From a checkpoint of a small transformer trained on Wikipedia.
Size: 2 heads of 64, MLP 512 SiLU, vocabulary 16384, 7M parameters.
Architecture: LayerNorm before each block, learned positions, biases, untied embeddings, capped logits.
Training: a variant of Muon for these matrices, 160M tokens, 4883 steps.
Each number is 50 + 15 x the weight over its row's rms, rounded and kept within 0 to 99. Layers, rows and columns count from 0. The size before them is the row's rms in percent of the matrix's.

# down: layer 8 MLP down (transposed), 512x128, rms 0.0422, rows 253-265, columns 0-127
# up: layer 8 MLP up, 512x128, rms 0.156, rows 254-265, columns 0-127
down253 060:43 50 40 63 44 58 49 77 35 52 68 24 48 37 46 55 68 53 62 56 87 65 40 66 17 58 50 54 59 47 35 15 50 28 42 75 58 48 58 58 37 62 55 41 73 33 49 59 52 66 47 48 70 33 41 70 41 64 49 50 55 35 46 40 44 45 39 94 42 32 39 68 49 44 35 72 45 54 35 36 32 59 36 39 47 46 49 45 61 29 22 37 35 51 51 69 53 78 52 69 16 90 58 65 22 30 47 41 59 64 72 51 55 60 57 45 19 66 61 34 59 59 57 50 33 27 60 39
up254 103:50 07 66 45 85 83 61 52 60 39 27 57 45 66 48 22 70 25 76 31 31 66 61 49 51 56 42 49 43 44 64 56 74 46 45 45 53 60 57 51 31 51 45 67 71 57 22 68 57 47 73 50 36 57 35 21 41 48 34 38 40 36 68 43 39 59 39 74 45 42 24 44 15 53 52 43 64 58 47 46 45 64 17 43 58 63 57 31 51 68 32 51 58 42 54 37 69 32 25 65 59 54 57 54 34 68 24 59 51 53 64 37 21 49 45 35 21 64 60 72 62 41 52 52 47 68 54 37
down254 093:52 77 51 66 69 53 40 49 38 66 52 75 67 73 45 62 48 48 66 50 54 51 10 59 41 27 49 64 50 34 65 58 20 47 42 49 28 35 39 28 94 25 63 25 49 39 41 55 25 74 43 46 32 45 42 55 33 54 35 56 64 59 61 60 46 63 59 57 62 54 60 27 69 37 58 28 51 20 67 68 61 47 54 62 74 42 23 41 61 49 56 64 65 57 43 49 82 51 49 28 35 33 30 56 24 62 26 34 48 53 44 55 71 46 43 54 57 53 34 56 66 76 62 33 51 46 35 74
up255 103:41 34 16 38 69 27 56 51 67 40 44 83 47 63 48 64 59 48 69 53 70 48 62 44 57 37 58 35 59 69 55 70 61 13 80 53 33 53 39 59 35 54 55 54 58 82 75 80 43 47 73 63 50 57 40 64 70 65 48 75 48 47 30 82 55 62 57 49 53 76 39 61 48 30 61 65 49 44 39 24 34 74 72 76 41 44 54 23 46 49 50 29 36 49 43 86 53 48 57 49 60 42 44 50 67 46 60 57 45 73 71 54 48 72 53 53 33 69 44 37 54 47 49 75 42 73 28 47
down255 106:57 70 68 49 64 59 60 61 54 24 50 38 37 48 61 39 31 69 51 50 43 48 56 73 49 36 58 45 20 58 53 99 40 55 56 58 30 55 62 52 07 57 65 47 56 75 39 66 43 21 47 59 42 50 50 37 44 61 32 50 36 39 60 44 54 36 39 20 42 52 59 39 37 46 82 58 27 44 68 52 48 57 62 62 37 57 60 44 72 72 55 64 22 59 67 47 74 21 38 24 48 58 53 58 51 83 59 62 34 34 38 22 40 44 56 46 52 42 47 81 36 29 61 54 44 61 32 66
up256 103:63 50 45 56 52 30 23 64 62 48 53 25 57 34 56 48 26 25 38 26 41 54 38 46 55 54 41 29 78 57 55 54 51 57 50 40 34 68 53 42 39 32 43 59 56 42 30 39 44 51 38 51 49 40 70 47 45 47 59 40 54 31 55 35 36 39 60 48 47 38 27 73 59 35 66 50 33 64 33 43 44 79 56 68 52 02 41 56 52 28 87 51 60 46 43 77 33 46 59 49 77 38 53 42 34 48 22 48 55 76 77 53 38 26 56 34 55 55 70 40 46 65 65 40 46 94 70 86
down256 111:74 40 44 30 36 47 28 63 46 45 69 83 65 43 71 47 77 65 60 52 24 48 61 31 85 55 29 69 56 61 48 55 53 60 17 74 38 52 42 59 34 49 65 48 31 46 44 82 54 58 62 38 73 35 38 28 55 35 66 53 50 64 50 68 50 56 76 44 35 30 16 20 55 60 29 27 60 42 51 43 58 51 43 44 56 79 43 55 54 56 50 43 54 58 57 36 75 55 39 55 46 52 57 54 63 56 43 76 76 25 33 34 44 59 46 52 45 36 45 36 33 61 59 59 55 53 13 23
up257 099:32 50 29 44 58 33 44 18 48 45 30 52 20 32 61 38 49 67 35 23 53 39 71 34 59 39 49 55 54 34 42 55 27 37 65 40 49 55 67 40 67 57 39 73 44 61 56 44 59 46 55 64 55 28 45 37 54 73 58 43 40 51 58 59 59 41 51 46 58 33 39 73 42 33 58 26 77 66 50 30 64 89 29 41 51 73 37 55 60 63 87 43 55 82 52 74 60 79 45 36 63 67 38 27 52 39 81 45 61 59 39 77 50 68 58 30 64 45 32 42 40 21 34 51 32 35 52 57
down257 102:69 44 50 29 48 70 44 49 70 47 49 60 64 42 59 68 43 38 65 61 36 63 38 61 30 48 65 46 43 53 52 33 50 27 45 37 77 42 52 32 42 44 48 49 65 53 45 40 32 34 71 66 28 51 49 61 38 49 60 55 91 37 76 72 56 57 47 53 38 50 59 47 82 61 79 49 33 20 58 68 40 23 54 42 47 33 48 23 75 29 25 25 41 35 58 65 47 31 59 54 34 46 75 45 56 55 34 54 43 36 37 57 30 51 41 62 53 67 20 31 55 82 53 30 71 70 56 86
up258 089:67 72 33 47 59 60 50 64 48 48 74 31 41 36 59 59 32 34 47 35 29 32 74 60 68 61 27 57 18 26 51 75 49 63 49 64 62 40 58 76 44 41 48 39 56 50 32 46 43 95 49 60 32 34 53 16 47 58 40 45 59 75 60 69 58 65 32 69 55 51 61 43 55 63 40 70 41 42 38 55 55 59 53 52 47 66 46 57 39 57 68 59 39 51 00 41 40 48 64 45 41 63 70 67 72 49 53 24 48 42 16 84 76 45 43 46 59 51 60 45 46 50 59 48 62 25 33 66
down258 084:47 83 44 66 47 64 36 46 45 51 51 58 57 75 43 54 56 40 51 58 55 80 69 42 20 36 69 33 30 80 49 40 43 36 52 37 37 51 40 43 53 71 67 57 55 23 87 63 79 38 55 30 54 37 43 63 79 71 55 68 30 20 17 50 34 60 28 40 54 42 35 56 89 56 72 52 60 53 44 41 23 38 48 55 44 56 43 60 39 51 47 42 53 43 67 46 54 46 52 63 41 59 50 58 34 85 49 58 49 49 36 37 23 53 65 63 41 37 55 50 65 52 23 43 26 53 42 15
up259 090:58 52 60 15 45 56 48 65 34 67 30 48 41 66 43 60 45 60 43 55 60 45 53 60 72 76 52 36 60 21 48 27 53 58 44 41 54 61 63 51 26 67 78 31 49 58 65 75 61 61 58 43 19 75 48 38 57 86 32 70 27 48 43 20 77 59 41 88 45 61 35 32 30 34 47 51 50 64 44 64 32 37 37 55 61 59 39 70 63 68 41 56 31 70 23 49 67 44 36 30 62 64 51 60 53 52 51 56 69 39 50 45 65 36 64 25 60 33 54 55 48 43 49 74 63 84 50 44
down259 101:46 55 37 62 28 66 47 44 45 56 47 33 63 48 48 35 56 44 52 46 38 55 58 33 28 59 59 72 55 54 80 43 51 25 69 64 76 68 49 30 61 36 22 64 57 55 51 69 43 28 49 57 80 30 58 52 44 37 72 31 55 59 50 55 30 37 60 22 47 28 33 85 68 81 43 54 51 19 44 43 43 70 55 51 49 52 80 75 51 15 57 25 45 56 73 45 39 49 72 54 19 68 62 32 54 65 49 54 44 60 56 47 57 61 33 76 40 49 48 53 35 74 59 41 48 17 47 34
up260 107:54 38 33 23 51 26 71 40 48 41 57 30 59 58 27 66 67 33 56 43 42 40 80 25 42 23 59 53 43 42 45 60 47 38 61 50 49 43 46 44 54 45 54 58 04 45 51 30 62 35 79 59 54 40 46 25 62 66 32 47 51 49 59 43 62 37 40 69 58 44 39 79 43 39 47 66 35 43 58 55 65 47 28 61 92 62 42 28 21 40 40 73 27 74 24 80 51 50 62 40 44 61 37 59 33 52 58 51 43 40 45 63 50 69 43 76 64 25 39 24 61 46 30 35 68 48 48 66
down260 104:67 73 27 60 83 65 44 84 36 39 51 63 29 30 34 48 45 38 49 43 42 64 53 41 45 69 41 59 35 78 26 35 54 81 39 36 19 70 54 60 21 53 35 56 61 65 56 61 67 52 24 53 45 72 27 51 48 39 65 44 65 48 38 68 50 30 53 46 43 73 59 26 56 66 25 35 63 78 39 27 46 44 65 47 41 49 44 37 61 51 39 52 83 41 60 39 52 69 47 61 64 31 42 53 51 56 45 91 64 61 43 47 65 64 54 32 15 50 31 58 37 43 40 51 49 48 39 54
up261 098:42 40 60 48 42 40 39 15 72 27 46 45 41 52 29 75 51 42 05 52 58 32 46 33 64 55 63 35 59 51 33 46 22 59 57 66 34 30 68 64 62 17 67 54 24 54 66 38 49 42 58 77 36 59 69 24 51 64 59 48 74 41 55 75 36 45 43 51 79 50 39 83 30 43 49 58 68 64 39 62 39 64 70 43 37 46 54 34 52 50 61 32 41 43 44 66 74 48 45 41 21 61 73 43 60 41 53 88 65 48 45 42 41 58 49 82 53 48 54 47 29 57 40 67 54 46 49 60
down261 094:35 67 54 74 56 69 61 83 51 50 63 65 63 44 71 40 61 55 76 43 61 47 28 87 58 50 23 42 35 51 58 43 86 50 47 50 54 33 29 56 76 43 28 53 78 23 44 58 54 47 63 43 51 54 73 68 46 51 47 52 32 67 60 43 63 57 35 57 34 34 90 18 65 54 56 38 32 43 52 37 65 46 33 42 43 38 42 57 42 50 31 41 57 59 35 41 53 62 50 53 67 38 34 44 33 47 64 01 62 44 48 39 61 55 67 19 45 61 46 58 81 49 49 43 36 49 24 49
up262 100:21 33 42 67 59 58 67 49 67 43 71 45 50 66 50 43 66 84 74 21 33 68 56 41 45 49 78 39 38 66 45 62 62 87 65 63 41 65 93 38 53 56 49 12 50 61 29 56 52 30 62 63 33 51 34 42 79 47 80 45 54 39 70 50 56 31 17 71 54 34 64 24 56 64 45 33 49 53 57 63 44 52 34 60 54 55 47 53 52 58 63 78 30 49 62 43 52 51 56 44 27 35 76 42 63 69 65 37 74 60 48 59 44 60 40 49 64 74 66 53 40 54 60 55 53 57 60 45
down262 090:75 76 57 24 43 48 55 70 19 76 43 64 29 33 47 40 44 18 28 70 71 51 54 68 59 66 33 82 56 32 57 31 53 25 54 33 28 31 20 63 56 61 38 82 41 45 62 64 41 67 50 40 55 65 68 57 33 42 24 54 31 57 46 55 42 58 84 33 56 51 24 65 50 30 49 71 60 34 51 55 64 44 65 57 48 63 70 64 46 47 62 48 38 61 31 62 54 44 58 76 74 73 31 65 36 51 34 67 30 36 45 35 44 38 64 54 42 42 33 51 57 47 62 36 54 54 53 47
up263 099:44 39 09 36 67 64 30 21 45 35 49 52 44 30 55 18 40 70 44 66 46 46 63 44 51 62 46 75 45 46 58 46 44 47 35 44 31 41 30 40 45 40 72 32 49 36 28 47 37 37 52 60 62 57 67 78 27 61 46 06 49 26 47 40 43 46 63 44 48 36 46 47 54 59 38 50 38 40 61 26 31 13 39 51 29 50 35 44 22 48 66 34 42 44 28 47 61 41 20 46 62 59 20 65 70 55 56 47 45 45 44 64 29 34 33 53 31 42 75 39 52 54 49 57 42 76 51 16
down263 087:67 34 28 47 75 41 62 78 50 55 42 44 58 34 64 46 44 59 45 54 51 42 47 56 53 46 53 52 38 42 47 39 50 56 46 55 87 53 61 42 60 80 33 29 62 53 62 76 35 81 54 48 38 48 60 29 39 14 67 73 49 63 48 59 44 23 42 53 90 51 47 00 58 38 14 39 37 24 66 43 51 52 76 34 49 44 69 46 45 61 46 55 78 31 50 30 56 39 58 41 27 49 72 40 49 55 73 40 45 40 42 48 70 62 78 50 44 49 40 33 41 58 37 71 64 38 50 62
up264 093:26 44 57 56 27 46 62 31 37 52 58 66 29 73 37 65 33 63 28 20 43 55 25 66 30 59 33 69 64 50 58 66 47 50 72 42 36 52 45 23 75 57 16 36 44 66 16 39 64 25 40 31 41 62 37 34 37 52 65 32 29 46 50 69 57 53 43 56 57 36 34 74 44 36 41 48 44 46 51 38 60 74 41 55 67 30 34 48 43 26 46 18 42 57 38 55 76 49 52 34 60 53 45 33 52 42 48 57 47 44 40 60 44 84 26 26 57 35 66 54 34 26 56 64 37 71 72 37
down264 096:67 39 46 30 19 61 52 76 49 45 51 60 70 51 62 53 44 68 77 47 47 39 57 61 64 51 68 51 31 46 49 18 61 63 50 83 44 61 45 65 71 64 68 26 46 33 66 62 12 00 53 68 68 40 60 53 57 42 41 46 47 40 59 33 71 55 19 55 58 47 61 55 81 57 50 74 64 40 45 59 26 65 54 46 58 43 40 47 31 61 53 36 15 33 46 58 47 38 49 53 53 68 57 80 35 52 32 22 41 38 34 48 45 35 38 45 32 45 26 56 71 41 56 53 64 61 58 42
up265 101:23 39 63 33 52 39 36 49 75 35 42 49 36 71 29 46 79 58 43 65 69 33 50 30 31 61 24 41 53 54 75 66 35 44 32 47 43 34 42 55 22 65 33 31 36 57 21 39 64 27 46 16 42 46 72 48 32 54 38 57 37 41 25 39 56 45 13 51 53 36 46 42 51 54 54 60 47 48 25 51 52 27 53 35 40 67 45 55 40 52 44 20 53 41 51 35 59 55 49 89 31 64 50 27 40 51 66 54 43 40 51 44 62 48 33 23 46 52 59 66 35 43 14 80 63 30 46 38
down265 088:56 50 63 41 38 49 56 52 35 56 61 72 50 25 58 44 36 55 46 49 45 33 68 58 45 35 64 37 65 36 62 43 63 56 52 43 61 28 36 54 59 37 25 72 24 36 41 92 29 36 63 53 74 71 41 42 36 40 55 40 60 37 63 43 53 55 65 60 39 44 44 15 62 42 49 39 63 84 80 49 47 39 42 45 64 46 38 60 33 86 35 82 55 32 54 41 43 59 66 23 58 30 38 66 79 56 63 66 53 40 33 68 44 58 28 47 36 45 23 28 79 49 79 55 42 48 31 45